Weights of a small GPT-style language model, trained from scratch on English Wikipedia: 5 heads of 32, tied embeddings.
Each number is 500 + 25 x the weight over its row's rms, rounded and kept within 0 to 999. Layers, rows and columns count from 0. Numbers have three digits each. The size before them is the row's rms in percent of the matrix's.

# down: layer 10 MLP down (transposed), 320x160, rms 0.128, rows 123-131, columns 0-159
# up: layer 10 MLP up, 320x160, rms 0.246, rows 124-131, columns 0-159
down123 100:494490536522520506514506482456474459516539494540494474508503489467482526511471465503489490513484530502507522502518531494510482550490506525516525516514510476539517452476482495465459471546531443507493488532514462508507497459494507502505517504487482438506521482458523557534484516489462496516516503509536486552511494507475498500535495470509489482496533504498487524469503463474486520532463544510440483468560502479518453494494525444486527504512509468499548512517486511461489504522497511
up124 098:519474484526485480499494499469468484552474491529483505489485452450483536498504479484507525529475520514497474484519460478524498460521507480549504478526486497464466474470497525518493532541517507490549435498487521496516491518463458504483522510479486522495483523492530501518503427506510522464492491561532501475508475501504515474502520489444502543511532508494492445493509500511530564496469489488520539496475528529516523522457508526512529539505514501487485480511507473517515455521514481
down124 099:453523476503469501484517508503519468507522503496470465525492510491499510501465473506491501485511498484498523518505525529470501543507511477504548494496478530471498495491511448509526498453504486497475545519478496526497522476534529496521481503497498487490549496467474491489520540495556466514450510529439505522556524496504526516415491502495484470487498541479493508470487500472468476518507489514515469533472511470511485550494520525501499495530502461544504561478510562476516528494456505
up125 101:567445528528534452451512535480467537501488522446470506519485470498475517505535491487507524503488556489490501530491517514523503509492488470538481502517503482508508461448506513515494467534522492487464518497529509535500522508535516518489549513521477487526486504489491443464520475501498486518480497439548529463437505548535517505471480476529511467454508496487495469492545529488526499477494506535496483492497510507515489449475498476474512496482521493511515486512522496495492511494496476
down125 109:529498485515496488514511520470509537529489505467505520508503485468428487505488500525507506510474543504510504518474540413514552485475466491498455522500521503486522501490475505515484478527515483464535498473534519498466495518506509501519497499486495519504479506532476486488532439520468503521483495478510532477435529540495492492453510525535519447452505446488468494525500506501499546509463474498495504499532538515545506471490491532485482505499511493514492504542552484475533497508507547
up126 121:476540515496470481500515479494443478531502537483514490464497569481513487487480511496511506492479473490474476512452513488511546473500471493481476461491494479502547499532490509450559483540492475497465503498524546523512571500480495483554526524498484483511492495466534449489495493462543486505483520493470496509505519490490496497535487564454551499507512523547516508516490523485509469498513536512497486501496475482529554532494503470495543474484522519510503492461510483497506484496475490
down126 134:480506495503507476504525503455500537573513504490517514522470508492481477434538479500502509483518513498516481471463492501490507486482497513486489473492535505522530530509498505454500476505492503481464502469461510489480531496507487498527538480498547452508523517503479493462493523524509490576467537502470496500546476505452517509524504493493511465478475526507488480506542510473456496490519557526492492503512508521507468474452521506513532506457532502545498513555553504514448510457479485
up127 098:494548491512519540505505535483533462503466480523537522515553439524494527491472490467500545517511524479517523507488457429491524535478502508519479495485482459469490512489497525494540475475506512492497453497528475494489507522537519487497495514534500511526543481519528490502481518499519515514537514495504480509468519470442524550523507474513497508478510503518440492490452482487501562469492525492496486509538499545484475465513506485500518507508487464518479487522438467532482479498483511
down127 100:458513526487492517477489482480511510491462523510481497479506506514504517512520471530471516499527494475497544520498461483528519550489493501484461514518518519529529536511541540547500518445512470518500490542492502515517482489477486548507463481487525524522477498477514530475512513465490449545498513461441474471509489512520523496539509485510495534488479495503471503496532515435499482495506531485527472491481491478512486510414467512457503534475469508526487509469534551496508492526470525
up128 111:515438513519441470467509520504504500527484535492482521498525522511535528521520421527531538544474503493506493485495505482494477557524537557523531489534487495519518463479475447514495482549489491488465484481511508496482503452477498515487469496470514519520495549473514481560460529512490500494487496496511440514478494470504512485482455496487508501468518482493514512493518498540493477494503460516497492514475490495531492512499527456509462504516503500510500557509527517467476479501533526
down128 110:519533489495455507466538485509467497547485493499464507492507457516476506507514512527477524517452507504485533522461513464504471461530520437513478535523485504534492474528509515440505491535494486513485474537541543474502496530486511478518515487531492462543478502508507537469508471495498491485540479485494472536495441502486541496505501450527478507491482516479498531482547517502480516495523481480501529460502529487515478479501524557528466546477507519485494477541476484543491489515478505
up129 087:522529479533484467489465537497523495542466509495449494535523511469443486491502445488511508484503494492511471486522501539508503458470478524514507516488552507542561468508509461529478484536505501495496541492468504478476498499516486487506507484494497494508498514504485500481496496521502506521517430520505462472523521509496491555472533518488495488517534534523533484528461469505485481481522520462477508516544511501502525500510497509522545464516555501473527465479536496485507430522470466
down129 093:478497522490487473536498456481505527511510529524489510509488450508539551511497489505494530478491489471503536491490446496501564531508493477499535510559498501471508548508500512524509485506515468520545505513468483450529476461468530473500464495461484532484504503474500493515503506519505493466523473486462492572496475524542518483524457475489475527471487497493486523541479504550486512480519497505443474482473475499494508474500510493541515494490446522510483509519509458492532531513541516
up130 095:474496523473520492509505471556476482476525526487467517529488485542473528491497509525532511511536480476498500505522478516459452522481532504553501493507495516512489497484554547548461499524494484491495523532503550507492477497502476515497443500498492503486512503490452521519480500506460539461434494515454506473489548489554485494486507463485513530466525493496453487475495520521505496473533535518490500482537464466504523534534459460469536538511519501487494512490481466483498484486499501
down130 089:539506489477527550515513574489522509485463478543546453512517531412519504528510463479468478468475526503488474519518516529507527483493495517450506539487480466519469511496477432478499526470486513496481505507496468498485513518475491499494493448468512529524509491496532500506518503436515468570502518485515493521511480464517504506494458503489522505499487512495514507535508465523517532500457508492497484508494512516497513483491542494542490502516478559499490511491505506492490504484520459
up131 090:482523515540522536499528513517522479523511498452530507469514452500477486499461483491498518509500501526473494521511515489486502536459468488556550477521480510520525507464492467481495532478455505489521511543467469506508490435513436492476535519486472484505480450468485505514518501514516554558475511523487520486517526461506526478507478473524498490462490485495513505506530481505474490465502489490528535493517464494492517506506529535576501490502504500529546498481473535522514500512505452
down131 081:525458531478531513510510526530493443444516468531515488487510478524465511507530482461469500500502531475533537515500471543448514474504462495498478493494532452486465472529475502482529500529476484488509521487470516468548456489527519520520490478532518496456529515514513487500498522508505486471532490485493497575504507485508490511451530533501511512501480537500526517522497509493523480520511483501485469461510504520540482488469454525503491507532516469508504479537502453485498476470562523